config.yaml
rope_fraction: 0.25
qk_norm: false
steps: 6014
Each number is 50 + 10 x the weight over its row's rms, rounded and kept within 0 to 99. Layers, rows and columns count from 0. The size before them is the row's rms in percent of the matrix's.

# layer 6 MLP down (transposed), 896x224, rms 0.0529, rows 702-733, columns 112-223
094:53 72 66 53 47 54 50 48 49 55 59 57 53 52 53 54 50 45 47 40 62 36 48 54 34 38 49 38 52 30 50 67 53 46 36 44 40 45 61 45 62 21 45 47 48 51 55 56 56 53 45 40 54 37 55 48 64 64 61 55 39 46 63 40 51 57 42 46 52 67 59 46 49 50 45 64 71 59 70 57 48 25 26 36 52 57 55 50 38 52 33 54 45 39 46 48 39 51 50 53 46 51 30 59 56 67 43 60 63 47 44 48
099:53 51 40 49 49 72 46 53 55 61 61 42 51 51 46 60 38 49 50 46 62 79 37 38 61 45 46 49 52 52 69 50 54 47 48 50 45 73 67 41 50 52 53 36 59 42 58 47 32 50 43 49 49 41 50 54 38 48 48 35 45 64 65 67 61 29 42 58 45 42 35 50 60 60 59 47 57 45 26 61 55 49 49 55 36 63 38 48 38 47 40 54 51 47 45 56 50 46 50 35 47 47 53 47 46 52 55 48 50 49 52 47
098:54 46 49 47 51 68 50 55 57 22 40 41 54 46 53 44 51 48 41 47 55 50 50 54 46 58 43 53 53 22 49 38 61 55 52 51 50 46 28 60 59 52 43 38 46 30 60 37 35 48 41 63 51 42 62 63 42 63 73 46 51 55 37 51 47 27 61 53 48 42 56 37 41 49 61 48 37 33 66 77 42 13 55 24 52 63 51 48 56 54 56 45 55 39 56 31 38 49 54 54 52 34 62 33 48 49 37 63 59 31 66 56
091:52 58 64 44 62 37 47 43 59 47 51 50 52 35 46 40 58 83 56 46 55 44 54 53 57 44 72 26 54 42 65 58 53 51 44 51 44 38 46 51 52 42 60 58 52 45 64 60 64 49 49 42 42 28 49 55 32 58 38 48 65 48 49 47 57 56 55 48 52 51 43 45 47 47 52 45 44 63 79 55 59 42 53 53 56 33 61 45 70 51 42 47 47 31 53 38 55 57 58 51 44 45 63 49 64 49 62 68 51 42 50 44
102:62 35 39 42 55 46 55 60 47 51 31 66 40 55 49 61 58 51 50 44 31 48 47 40 45 55 48 43 56 60 59 33 54 54 44 36 64 56 36 51 67 52 41 39 67 46 43 46 46 46 65 26 53 48 40 34 51 64 53 47 55 59 46 59 54 50 47 50 21 45 51 52 42 56 48 58 48 42 47 55 47 45 38 58 54 44 28 54 69 50 48 52 41 45 49 44 57 49 45 63 49 55 62 42 48 64 41 39 50 40 46 28
094:49 40 46 40 42 51 32 38 47 62 53 58 54 56 64 41 45 45 59 67 55 39 64 45 44 45 57 50 54 54 53 51 53 39 46 48 47 56 47 38 30 53 67 26 49 36 51 41 43 35 49 52 52 32 36 47 53 64 63 51 41 41 53 60 42 43 51 54 52 56 48 58 79 32 43 62 49 63 53 58 57 47 33 35 71 55 44 51 65 43 53 64 69 51 59 69 36 30 51 48 70 51 46 51 67 61 53 67 75 46 53 48
105:54 72 64 64 55 55 53 49 51 52 43 44 64 60 57 31 63 47 55 62 51 68 55 33 52 51 51 54 50 40 48 30 44 54 31 41 43 54 51 50 57 63 36 53 54 41 43 49 60 53 49 34 47 53 46 56 55 30 70 52 36 52 54 51 42 69 48 52 54 43 32 52 56 53 50 39 42 50 32 57 57 46 66 67 27 48 43 42 45 43 57 45 39 61 56 62 52 58 58 35 61 59 54 65 57 41 41 57 38 52 42 67
110:51 51 57 42 47 49 35 64 34 38 56 47 57 42 56 51 54 41 43 59 63 54 51 55 27 62 46 60 38 35 53 45 41 46 53 29 46 42 51 52 44 55 62 39 66 58 65 41 42 50 34 42 46 47 54 53 48 68 44 43 46 50 44 55 42 41 47 44 55 47 46 45 53 43 54 45 52 62 64 42 51 36 54 63 43 45 47 72 68 58 46 38 46 54 47 58 55 56 32 44 41 59 32 39 53 51 50 49 56 59 48 35
098:53 53 52 59 52 60 62 35 44 45 48 53 37 73 50 50 39 45 55 48 40 43 43 66 54 42 48 42 37 61 59 47 57 50 47 51 56 57 66 28 48 56 39 56 45 40 36 52 31 49 46 38 63 37 48 67 36 45 34 54 61 51 53 30 55 38 48 55 47 46 43 48 46 60 57 59 69 45 53 62 32 56 58 63 50 51 44 49 55 32 38 46 56 41 36 61 53 50 51 60 62 68 67 49 39 52 53 48 63 59 58 65
099:37 56 38 31 48 50 38 47 53 58 58 42 43 47 51 53 66 51 35 47 53 64 72 57 49 63 43 57 51 51 69 61 45 46 39 26 54 24 57 52 29 55 67 51 61 41 62 48 65 42 65 57 26 41 59 57 56 46 64 45 35 45 45 68 44 65 56 57 43 71 62 44 41 54 46 55 49 64 40 62 45 45 38 66 56 43 43 53 53 59 43 43 77 57 61 43 59 46 45 56 49 30 44 55 60 64 40 51 55 52 48 62
094:33 50 47 21 45 49 40 59 60 46 68 37 40 60 27 60 60 58 47 59 52 53 64 41 52 54 35 52 39 38 43 50 35 61 30 49 73 36 64 56 70 50 64 48 58 38 49 39 50 58 56 39 61 58 61 51 49 59 37 42 27 42 56 52 67 65 56 55 58 56 32 49 60 52 38 44 44 43 41 47 44 45 55 34 58 35 53 29 58 56 53 58 32 48 60 42 35 39 57 56 48 56 55 44 75 42 48 46 48 48 46 50
142:50 55 36 60 44 70 54 46 50 52 70 40 53 46 59 30 36 45 48 59 40 41 34 60 58 51 38 53 50 36 57 66 51 30 39 29 59 30 58 56 66 42 69 64 38 39 36 59 48 38 52 41 52 51 52 47 38 36 47 43 34 55 66 45 41 47 41 63 45 62 62 64 56 37 48 62 64 61 45 55 55 61 40 41 64 55 45 61 54 38 52 55 47 68 60 53 49 39 38 53 40 61 49 43 57 60 61 37 57 32 56 53
099:39 62 50 40 36 51 35 59 47 54 58 58 55 59 57 52 42 37 55 50 43 43 36 56 46 58 47 53 45 72 73 46 41 61 50 67 56 47 61 63 60 45 47 64 52 59 57 48 46 52 42 54 51 67 39 66 67 38 36 51 46 52 48 60 54 39 46 48 54 54 67 46 58 58 47 51 52 70 44 45 54 55 41 45 39 61 51 56 51 42 27 64 53 53 45 47 61 51 46 59 61 57 46 54 37 44 51 55 63 57 34 38
107:73 41 39 52 43 56 56 49 52 51 46 63 50 62 31 61 48 35 55 45 62 57 47 55 42 59 58 58 49 50 54 31 38 55 62 61 35 43 48 36 42 53 25 39 52 50 47 64 38 48 47 69 40 50 62 50 54 51 60 44 55 60 58 45 67 50 50 36 40 52 53 53 41 68 55 59 55 60 47 53 44 63 66 47 50 62 26 33 43 42 52 54 49 60 40 49 43 47 41 46 31 31 67 54 42 50 39 50 62 51 58 31
087:42 40 52 55 50 46 38 65 54 64 67 44 53 59 55 42 35 52 39 50 57 51 37 61 57 58 44 51 61 37 42 47 52 72 27 55 44 45 52 62 58 33 53 55 53 52 66 65 53 37 41 49 61 52 57 44 61 68 56 73 33 46 27 71 74 50 57 43 44 51 41 35 59 45 69 53 45 53 52 46 62 38 29 45 57 44 44 62 43 57 42 51 35 47 38 41 49 45 56 51 40 39 39 72 34 53 40 50 57 50 50 57
096:57 68 68 60 44 57 49 47 54 51 46 48 52 42 59 58 50 48 56 66 48 32 49 50 41 42 38 55 68 46 63 68 49 55 31 39 53 52 41 46 72 41 77 45 64 55 23 41 60 46 46 50 48 44 51 39 65 64 40 55 59 56 43 31 58 54 47 47 62 55 56 50 59 39 46 62 54 33 52 45 58 56 71 47 39 52 61 43 55 59 56 59 35 46 48 70 59 51 60 57 37 52 34 57 55 56 48 66 43 46 61 50
092:41 40 51 46 49 58 40 64 55 60 56 59 76 38 63 55 55 58 45 47 72 32 42 42 51 54 62 69 59 51 62 52 65 44 60 44 59 39 41 50 49 65 60 55 58 50 50 41 61 59 48 54 47 69 60 55 70 56 50 37 47 26 54 40 47 42 30 69 63 54 35 53 59 35 34 51 43 49 51 66 33 44 50 32 52 49 48 62 45 58 54 62 52 57 31 45 40 42 55 52 52 37 57 57 47 58 63 38 47 50 56 67
096:39 54 50 51 59 38 30 46 30 52 49 60 44 37 58 53 52 37 62 65 45 72 39 74 39 35 51 31 50 60 37 47 54 45 53 45 49 81 59 56 43 54 57 36 40 53 47 61 57 56 56 71 42 64 42 50 52 49 43 46 64 62 52 60 42 55 59 64 46 59 47 64 66 55 30 55 43 40 47 57 55 35 53 47 57 52 55 42 44 44 45 55 54 54 47 56 56 53 53 53 38 51 39 51 63 51 43 46 45 34 39 59
113:36 50 61 38 47 45 60 43 38 51 49 45 48 44 39 54 55 53 54 43 73 68 39 57 36 47 43 26 72 48 40 36 49 59 53 56 45 37 46 46 44 69 64 70 58 45 57 60 43 74 54 54 45 54 61 49 66 46 59 49 42 51 45 50 45 60 51 56 47 59 64 47 58 63 51 45 59 35 39 47 49 54 54 58 66 50 46 41 66 65 54 43 35 49 50 31 47 58 73 45 58 44 54 44 63 40 50 48 17 33 49 58
100:46 38 39 46 57 45 58 59 54 57 41 50 35 44 67 30 61 54 45 62 39 57 48 61 43 51 50 41 38 36 37 51 43 48 50 42 49 66 45 34 48 52 41 37 51 58 54 72 59 36 55 25 68 34 54 38 57 56 40 52 58 55 54 60 65 39 54 67 38 39 45 57 63 28 61 63 55 38 53 60 42 57 54 46 48 48 52 60 52 55 55 59 53 47 39 41 46 52 49 29 60 48 74 51 41 45 57 42 32 39 49 52
092:41 55 67 64 38 45 51 48 38 68 56 54 67 40 49 51 44 47 45 60 61 48 56 44 59 47 45 29 57 53 57 48 58 51 38 39 47 45 55 60 59 60 54 52 49 47 39 57 32 62 52 75 57 48 52 46 24 37 67 53 63 56 45 53 57 49 43 54 49 43 52 49 49 47 57 44 60 65 44 67 40 51 56 44 57 59 63 45 61 55 47 49 59 51 66 60 39 47 52 43 51 50 66 55 34 44 55 54 45 58 44 51
083:46 47 45 35 66 46 40 42 55 45 47 57 55 41 58 46 53 65 35 46 68 57 56 50 49 37 37 49 39 62 54 35 56 42 43 58 43 52 46 44 50 52 56 62 36 42 68 72 58 45 47 48 50 57 44 57 61 44 51 34 42 45 35 49 43 65 34 54 35 54 50 43 48 59 47 45 49 52 42 46 51 77 36 52 62 54 25 62 61 50 52 53 60 40 43 51 47 30 37 42 49 35 75 64 44 59 53 32 44 62 45 44
096:47 47 55 25 52 52 50 56 65 72 45 40 31 64 52 70 58 62 49 40 41 43 47 52 41 40 46 25 50 61 39 61 53 60 51 37 65 59 48 36 38 46 51 48 38 49 43 48 47 43 62 53 42 58 47 41 61 48 43 65 63 51 42 65 39 28 55 49 38 45 33 54 46 43 45 65 40 63 72 46 60 48 46 58 52 51 50 63 56 50 62 42 51 45 39 56 50 40 72 45 61 42 47 42 50 45 47 61 69 52 47 48
130:50 70 43 54 48 40 47 38 43 61 49 63 63 39 57 52 33 44 53 41 49 65 31 49 27 47 44 48 57 63 56 65 46 55 56 54 73 55 57 61 54 46 89 40 62 46 56 46 64 45 56 38 48 46 42 36 71 52 42 54 39 50 36 56 53 49 36 50 51 43 57 47 46 54 45 51 36 54 57 42 43 56 49 57 52 26 58 59 53 55 45 53 56 54 64 38 58 53 37 57 48 56 59 48 21 44 36 52 47 54 59 52
096:39 53 37 34 50 60 55 52 67 55 44 47 23 52 56 37 49 49 39 53 58 66 67 57 48 43 53 62 40 60 60 30 33 51 70 60 46 67 44 47 51 46 29 48 60 51 50 46 63 50 32 54 54 49 43 73 40 59 42 45 27 37 68 54 45 55 46 56 49 52 50 56 41 34 47 43 40 45 50 37 61 65 63 52 62 57 50 43 50 50 50 36 57 52 59 46 54 42 49 33 56 37 61 45 53 65 65 55 56 60 42 53
124:49 44 58 55 54 52 40 45 58 47 43 51 46 49 49 60 38 51 41 49 47 56 50 42 48 43 43 46 63 59 53 51 52 58 55 62 45 37 46 48 62 39 42 44 46 86 48 55 50 51 56 42 39 47 56 35 00 45 59 44 53 46 42 53 50 45 42 47 50 42 42 44 54 48 45 37 53 53 47 50 49 64 41 60 46 31 43 53 50 47 53 66 66 55 53 51 54 56 53 52 48 55 45 49 43 11 44 46 53 59 49 55
107:52 49 46 58 34 64 56 57 52 57 60 54 36 45 66 50 52 69 59 62 62 45 44 50 58 55 56 44 39 68 45 47 55 48 49 45 64 40 57 50 38 32 53 63 35 51 58 41 52 40 64 29 44 54 67 63 66 62 47 29 45 48 51 43 35 54 63 47 40 47 51 49 40 52 53 35 52 48 54 70 37 70 45 63 40 51 47 56 48 53 58 55 51 42 62 45 42 40 49 50 55 55 44 43 46 53 43 51 60 59 40 50
091:65 36 34 50 46 47 68 46 47 41 56 60 52 46 56 40 53 33 49 36 36 48 60 54 60 63 54 58 46 70 56 42 68 46 42 52 48 63 63 42 67 29 40 52 30 67 61 53 41 45 37 33 62 52 67 33 48 47 40 52 32 38 70 57 61 31 70 60 46 57 40 45 32 37 36 53 47 55 44 63 57 59 54 55 50 62 49 47 48 27 52 49 32 64 48 36 58 47 54 56 68 45 57 56 40 48 54 42 57 50 60 66
089:57 50 59 29 61 70 41 40 43 53 59 39 38 54 44 46 48 47 37 47 42 61 66 49 42 59 57 53 42 42 53 41 46 56 56 48 50 34 51 61 38 49 51 54 25 40 44 51 43 50 66 46 68 68 52 48 54 45 53 66 54 55 55 48 52 44 57 53 50 70 53 60 34 63 53 58 50 48 43 67 52 60 42 53 39 67 41 35 58 47 53 48 47 51 53 54 67 56 61 53 27 58 53 63 54 48 35 60 63 59 47 32
100:52 57 60 41 66 45 55 53 38 39 67 62 58 58 48 55 34 47 27 70 50 45 34 62 43 64 55 31 71 46 41 47 45 61 40 46 42 38 60 72 59 51 70 57 66 60 54 56 50 48 67 47 49 19 48 52 47 48 52 42 33 40 71 53 55 46 70 43 44 45 51 60 75 55 27 57 48 34 47 54 44 43 54 54 56 34 56 60 63 52 62 45 47 46 39 38 53 64 48 66 58 53 49 32 48 55 45 37 47 47 46 60
095:50 48 44 45 48 60 41 45 46 46 43 50 57 30 48 48 59 51 79 50 37 58 49 51 43 48 36 39 44 45 52 64 47 53 50 50 46 74 45 43 60 62 57 49 48 36 62 24 47 62 29 27 40 64 52 41 59 41 53 42 63 52 63 56 40 52 45 61 47 48 32 49 80 36 48 45 56 55 45 51 38 64 42 53 55 43 48 49 41 43 46 59 49 54 64 57 50 60 62 45 29 71 55 55 32 50 57 44 42 49 59 52
097:36 51 33 52 62 27 56 54 57 48 40 60 66 65 38 55 46 31 60 62 46 41 64 50 57 41 47 57 56 36 40 50 42 39 44 41 63 51 51 55 42 53 62 62 53 45 69 41 49 55 53 51 50 38 64 42 47 36 52 56 52 37 54 51 45 46 35 30 34 80 61 61 57 56 44 58 36 56 60 25 38 65 45 55 62 46 55 57 58 51 42 44 59 51 58 57 54 51 46 38 44 39 56 50 44 42 60 40 48 40 46 54
# layer 6 MLP up, 896x224, rms 0.0591, rows 703-733, columns 112-223
100:44 54 43 58 55 41 67 44 43 48 48 37 36 49 48 62 50 45 42 54 42 56 51 56 35 48 43 57 50 35 52 74 56 71 63 46 47 33 44 56 56 63 63 56 31 41 44 50 54 49 66 36 55 56 61 60 54 56 63 63 61 52 45 63 34 38 53 64 52 53 66 41 45 47 55 51 42 46 46 49 44 48 59 48 42 48 60 63 46 57 55 56 50 69 50 42 44 42 42 48 47 42 50 24 44 47 53 43 50 55 53 61
088:57 52 50 47 44 53 39 45 56 62 63 51 36 68 52 66 50 55 51 50 69 53 41 48 54 57 52 56 40 67 51 54 42 45 56 44 50 50 70 56 46 43 61 53 48 47 38 44 51 56 61 49 27 57 49 45 47 24 53 74 55 61 58 39 48 71 53 49 37 47 52 57 47 45 30 35 65 65 40 31 52 61 51 53 54 38 75 58 42 37 62 59 49 59 52 64 41 45 55 54 46 51 54 74 41 45 58 49 39 40 29 60
092:64 41 34 49 68 70 59 43 60 42 44 32 44 22 48 64 36 47 43 56 40 45 47 56 46 42 49 56 34 53 61 51 35 48 56 51 62 54 46 52 66 59 40 30 51 42 40 56 73 39 41 29 50 54 52 38 47 24 58 56 52 47 42 51 51 68 51 67 50 58 31 49 56 59 41 48 53 35 31 40 61 49 45 37 33 44 47 73 40 60 71 42 64 61 76 65 51 52 49 48 50 46 53 53 54 52 49 56 58 50 65 58
094:35 61 40 63 46 41 59 44 58 57 60 35 53 53 38 51 44 46 40 70 71 54 50 48 63 45 42 34 44 61 51 54 47 48 59 50 57 40 45 59 53 56 41 43 33 40 49 62 65 48 64 69 42 46 41 78 56 46 57 52 53 40 76 46 56 51 52 48 53 46 50 33 59 30 56 50 68 56 49 41 43 49 61 56 44 41 48 54 40 56 62 52 56 50 63 53 61 45 63 55 52 55 30 51 58 45 43 40 41 64 45 75
092:52 54 65 52 46 54 71 56 37 55 62 55 58 55 31 48 55 62 52 40 58 34 55 50 44 49 49 38 55 52 40 46 30 69 33 57 67 52 56 45 47 49 50 38 65 41 41 68 50 51 57 59 47 50 38 66 51 57 40 42 52 45 52 50 53 37 46 64 59 59 28 56 32 41 44 45 43 48 33 30 29 63 56 48 26 51 61 61 48 64 28 53 47 53 52 55 37 60 48 31 68 48 58 53 57 51 46 46 41 48 51 40
096:43 35 40 56 61 59 37 50 37 54 50 38 53 46 48 46 66 51 67 57 47 47 51 35 66 55 35 65 41 63 52 63 50 30 49 58 55 62 41 60 50 56 55 64 53 49 66 56 60 51 34 54 52 56 47 51 56 72 48 63 34 47 60 62 60 54 44 47 40 46 60 36 56 37 60 56 60 24 50 55 51 68 59 42 45 66 46 48 56 60 50 44 66 40 47 37 49 48 45 59 49 53 42 49 45 63 42 43 23 39 40 48
100:43 51 63 44 63 57 49 41 54 51 48 41 51 48 49 54 60 36 55 48 49 45 57 53 48 58 18 29 57 52 39 54 35 51 52 58 49 35 43 39 28 65 43 58 58 47 28 43 67 57 58 44 49 51 43 42 66 38 45 59 57 54 52 56 48 65 47 45 32 45 40 62 47 47 39 43 40 64 43 35 53 34 51 77 68 70 67 45 50 38 52 55 43 59 59 63 59 50 43 30 45 44 32 46 49 52 40 48 52 44 50 58
095:30 52 30 51 43 37 43 41 55 67 62 44 62 54 57 77 55 52 34 51 47 61 42 37 50 47 53 49 43 49 50 63 38 47 51 54 61 49 46 53 41 73 60 62 61 60 35 58 77 43 47 49 62 39 45 52 53 60 56 55 42 43 57 65 65 67 61 55 42 45 53 56 40 25 49 56 54 64 55 40 55 57 51 51 35 43 65 42 47 68 64 70 65 52 40 45 39 39 52 66 32 40 53 46 53 53 49 60 43 47 47 38
100:51 57 56 64 75 47 65 64 38 41 59 67 55 49 50 55 52 49 64 61 50 49 55 44 47 51 58 45 39 57 57 45 51 54 60 55 45 46 41 42 68 48 36 40 44 47 22 64 73 59 25 54 64 47 27 42 58 48 52 51 50 59 45 52 59 46 38 44 38 58 44 28 29 42 49 50 50 28 59 37 45 69 70 36 26 64 55 40 39 49 38 39 51 52 44 61 50 59 55 48 60 53 56 49 33 54 47 41 52 60 51 59
087:50 54 59 57 51 25 56 67 47 42 57 51 67 63 61 24 49 37 24 43 58 45 40 50 49 51 44 63 46 49 50 48 46 35 56 49 56 61 47 44 53 55 44 59 29 49 54 38 60 54 50 47 57 39 52 64 51 46 62 49 45 54 56 67 38 45 46 36 55 50 52 47 56 46 49 48 41 56 64 72 59 67 59 55 52 56 48 69 45 57 33 50 58 62 62 43 71 59 53 55 63 43 61 66 40 53 42 70 46 59 44 70
114:50 51 42 53 64 52 37 33 53 48 57 55 60 56 71 56 57 37 38 46 57 55 46 59 63 52 54 58 45 36 51 53 54 27 34 52 52 41 46 60 60 51 50 41 39 45 44 42 54 51 43 44 54 24 64 57 50 41 49 48 45 58 65 66 29 42 45 48 52 58 44 52 58 38 44 61 58 50 53 56 56 65 42 49 46 48 64 47 42 44 67 75 47 41 51 47 79 44 37 50 49 44 57 58 48 50 38 67 39 76 56 39
084:37 49 57 49 51 53 55 25 63 47 53 49 54 61 40 57 43 44 49 64 49 45 55 42 65 66 59 30 47 17 35 58 50 50 60 62 48 60 40 34 61 49 54 44 57 54 47 56 50 51 67 56 35 34 39 58 55 70 46 40 47 43 55 42 52 61 53 68 43 40 44 42 51 59 65 51 47 35 64 49 37 46 56 48 34 58 47 56 65 55 57 44 56 42 44 51 58 58 37 44 58 41 44 52 42 56 72 35 29 37 54 50
102:49 70 73 65 51 36 46 49 46 34 44 42 51 58 77 49 60 40 52 46 54 39 54 42 52 60 78 43 49 42 43 45 42 58 49 54 50 48 45 67 51 44 77 66 55 47 30 71 68 37 42 36 70 44 57 53 59 36 55 58 49 41 52 48 45 42 44 58 47 46 62 39 58 52 52 51 33 50 57 36 61 62 43 53 65 40 60 54 44 65 47 62 40 38 52 58 55 67 47 38 57 55 37 53 55 53 52 63 44 34 20 66
092:58 76 40 50 54 34 50 54 42 56 56 45 54 49 36 59 66 48 37 58 58 58 63 44 43 48 55 54 46 54 61 63 41 60 51 41 63 47 54 57 72 56 49 44 45 39 44 68 60 47 46 44 45 41 26 74 44 35 56 48 43 38 55 58 55 46 58 61 55 51 37 50 56 49 42 46 68 35 38 52 43 67 53 63 50 56 79 42 47 49 63 40 47 43 38 53 51 48 49 27 52 40 53 46 52 50 63 58 54 46 44 52
093:37 45 36 60 44 45 43 54 42 58 69 53 69 62 58 47 54 49 47 32 61 62 69 48 57 53 54 43 34 54 42 56 54 50 41 53 58 46 53 60 54 42 38 39 52 50 53 50 44 43 38 59 43 51 49 56 51 53 57 33 51 40 51 62 38 54 54 47 59 42 41 46 56 57 41 59 53 69 51 51 53 33 48 62 56 57 42 55 42 52 56 26 56 62 41 41 27 59 49 40 58 54 56 42 56 52 39 38 48 76 54 55
097:45 67 44 48 59 37 49 62 48 52 50 47 32 47 51 44 58 48 43 57 51 49 60 56 43 63 48 33 54 50 44 60 51 66 39 55 62 36 69 66 32 51 58 58 67 40 50 52 47 59 63 41 44 45 45 41 55 62 47 57 60 50 51 51 49 66 49 47 47 45 57 55 44 42 51 65 66 47 60 61 47 51 47 63 35 48 34 51 68 35 60 56 54 50 63 39 54 51 48 70 40 43 56 52 30 47 42 48 52 36 64 33
096:49 68 50 50 60 57 56 63 46 45 49 49 54 48 59 51 56 57 51 51 59 62 56 62 55 46 63 60 51 48 60 49 46 54 62 50 43 50 45 58 47 76 57 27 74 59 54 58 45 45 53 57 35 61 22 78 62 42 44 72 55 39 50 51 49 49 57 38 45 53 52 26 32 49 45 49 43 45 44 30 49 55 46 37 41 42 61 47 58 52 66 53 62 38 38 48 56 61 47 42 46 57 41 46 52 58 70 42 53 68 42 44
111:46 62 43 45 44 58 59 61 57 50 52 30 55 55 71 35 63 65 43 43 49 45 55 35 66 50 54 46 37 63 33 43 45 45 72 54 56 51 70 61 42 64 48 44 57 47 28 44 57 37 60 50 38 63 55 74 49 46 48 49 35 48 69 70 57 68 57 54 49 46 50 50 64 41 60 53 56 37 61 46 49 52 94 55 39 42 64 66 46 48 64 58 60 62 46 33 48 58 53 51 56 52 45 44 52 55 54 43 51 69 52 59
095:44 43 32 55 39 70 42 59 54 44 48 51 53 44 55 35 65 42 36 55 41 49 51 50 59 41 44 58 37 43 57 53 49 49 52 48 41 58 56 54 61 30 57 61 53 45 56 54 67 44 55 47 53 50 49 44 58 53 56 59 66 42 65 38 40 46 54 31 57 38 50 55 60 38 64 42 55 42 52 67 42 44 50 30 65 57 55 39 41 58 59 47 56 67 55 66 41 41 49 37 53 37 29 64 55 49 56 52 39 67 53 52
094:58 51 55 74 51 53 50 62 52 46 58 58 70 49 51 71 52 44 45 43 50 53 52 33 66 50 52 61 44 42 45 50 58 51 45 40 51 27 55 52 50 61 64 56 59 46 54 51 60 37 51 32 47 47 49 62 36 66 53 44 35 46 49 55 43 41 64 53 63 57 61 55 45 46 42 61 48 53 50 59 45 36 57 49 31 57 74 42 52 51 55 48 47 53 36 54 46 50 53 45 52 51 34 41 44 39 40 65 50 47 54 52
083:50 54 52 68 40 44 61 69 50 43 48 47 51 57 31 48 61 44 71 64 35 56 47 35 56 62 63 47 50 44 43 55 42 47 72 55 58 44 46 66 47 51 52 27 50 51 33 42 29 55 51 52 56 55 43 59 55 70 46 62 47 49 62 47 65 48 66 72 52 44 49 49 59 51 45 58 54 56 52 43 39 36 57 51 29 50 69 66 38 55 44 51 44 55 61 44 46 57 55 62 55 57 41 34 64 43 50 53 53 44 54 60
099:41 61 49 69 52 41 48 47 57 51 48 60 55 66 60 46 52 39 54 57 56 44 55 30 67 55 55 56 38 34 60 54 70 65 46 60 55 53 67 47 42 44 44 59 33 43 49 58 50 46 46 67 48 52 57 66 45 38 44 42 44 56 29 41 52 52 55 44 65 53 27 42 54 54 56 47 50 53 38 65 58 49 47 40 59 52 35 44 41 32 61 41 40 61 51 42 54 46 39 61 38 43 67 67 11 48 54 45 30 79 42 50
118:42 41 46 54 53 56 43 42 50 27 57 45 70 47 48 57 53 57 50 42 44 52 39 56 46 82 47 39 29 40 38 47 58 60 56 41 46 48 55 44 58 39 45 31 59 55 46 63 61 40 48 39 47 54 42 55 56 52 47 54 52 57 54 51 60 57 43 33 54 34 48 55 55 68 83 33 54 59 46 72 56 75 52 56 54 72 47 50 44 38 57 53 71 47 39 44 49 42 51 60 47 34 39 62 47 47 57 54 38 55 47 41
090:55 52 68 61 44 59 47 44 45 41 50 55 64 45 37 64 39 45 63 68 50 47 59 56 37 61 65 57 55 52 35 56 55 36 23 54 54 48 50 57 43 39 62 53 49 42 49 51 40 48 53 39 42 54 63 39 58 44 57 63 45 56 43 53 62 49 43 48 48 63 46 52 62 45 54 63 54 54 49 48 44 56 39 49 38 52 61 41 49 38 42 50 45 38 38 70 44 61 37 50 44 52 38 62 47 42 43 48 50 29 49 46
351:39 48 67 60 49 39 55 54 55 43 51 53 66 63 43 62 49 40 47 33 50 61 59 47 48 63 44 42 52 60 23 68 35 47 62 63 53 42 41 56 58 35 48 52 60 54 49 66 43 52 41 42 43 33 58 44 45 52 72 55 51 42 47 60 51 53 30 48 52 40 37 39 56 41 66 41 63 47 56 60 41 61 60 56 39 51 61 50 45 42 51 63 68 49 37 52 59 38 22 45 50 43 47 42 42 47 50 43 33 52 54 68
096:67 53 53 52 44 44 37 57 54 51 62 30 46 51 65 30 60 45 41 50 53 61 29 63 51 53 43 48 59 31 56 53 55 45 47 48 45 56 50 56 45 65 53 58 39 37 63 47 65 54 61 51 53 57 39 42 60 46 43 64 58 49 68 45 52 50 47 28 47 47 65 49 40 50 56 44 43 64 58 58 34 33 45 39 58 58 35 36 35 39 59 37 60 51 70 55 61 50 37 54 49 35 29 64 41 51 46 62 38 45 43 60
103:43 60 59 57 54 61 60 38 61 67 62 44 43 40 51 46 44 31 56 54 40 67 57 45 46 68 65 55 61 46 45 46 75 55 67 44 51 61 38 57 48 64 38 40 43 44 64 38 36 60 66 53 36 41 40 61 58 58 71 55 32 52 50 41 58 34 49 70 48 65 39 37 46 33 62 44 47 45 54 54 59 34 56 57 53 58 72 49 30 54 44 24 46 49 34 39 65 48 44 44 41 49 42 38 62 53 53 39 49 66 52 52
090:46 61 48 67 35 44 52 59 57 59 61 26 46 52 40 59 50 43 48 28 76 52 39 42 60 47 57 42 51 46 47 48 41 58 47 60 32 64 62 48 54 57 40 60 66 44 52 54 59 62 35 53 50 49 33 63 55 70 54 53 59 42 34 39 51 56 43 60 48 37 47 42 68 56 66 50 51 58 55 36 56 40 51 51 62 48 50 58 61 63 42 64 61 46 41 40 54 35 46 53 65 49 37 48 61 53 58 32 47 50 48 52
100:45 55 70 43 48 60 44 34 45 42 55 47 46 50 50 40 53 52 53 65 47 57 50 63 44 69 38 35 50 49 35 43 40 55 41 49 55 47 59 51 39 49 44 51 39 53 37 59 50 59 56 66 52 34 63 47 67 67 52 65 50 30 54 39 54 47 71 59 48 74 53 51 61 37 51 59 58 55 61 60 58 30 37 53 44 67 48 53 30 53 56 58 49 59 61 48 61 40 47 57 52 46 49 67 39 52 38 57 50 63 39 51
098:52 56 47 58 61 54 58 43 40 42 52 49 52 35 46 52 51 57 43 47 58 61 47 42 65 57 59 61 40 39 66 47 39 68 57 48 41 38 41 46 51 64 59 55 64 42 51 63 34 58 56 37 54 44 50 63 59 79 54 54 42 49 60 69 32 44 61 52 50 46 59 47 33 61 37 64 55 45 50 66 53 30 39 61 46 40 61 48 35 52 62 35 42 55 43 57 54 42 44 49 55 42 30 69 55 71 56 53 52 42 31 49
098:47 45 41 50 41 61 52 51 47 63 60 44 51 57 49 40 65 43 64 56 54 45 56 53 49 44 53 52 54 50 41 63 53 67 48 46 58 43 43 48 52 58 54 50 58 53 30 60 50 66 33 56 48 60 32 55 48 50 54 54 55 56 62 30 42 49 57 31 41 45 40 33 56 36 50 43 56 27 48 53 53 47 35 49 64 44 45 53 49 47 36 60 56 62 44 52 42 34 44 44 49 58 50 67 54 49 62 53 37 60 33 62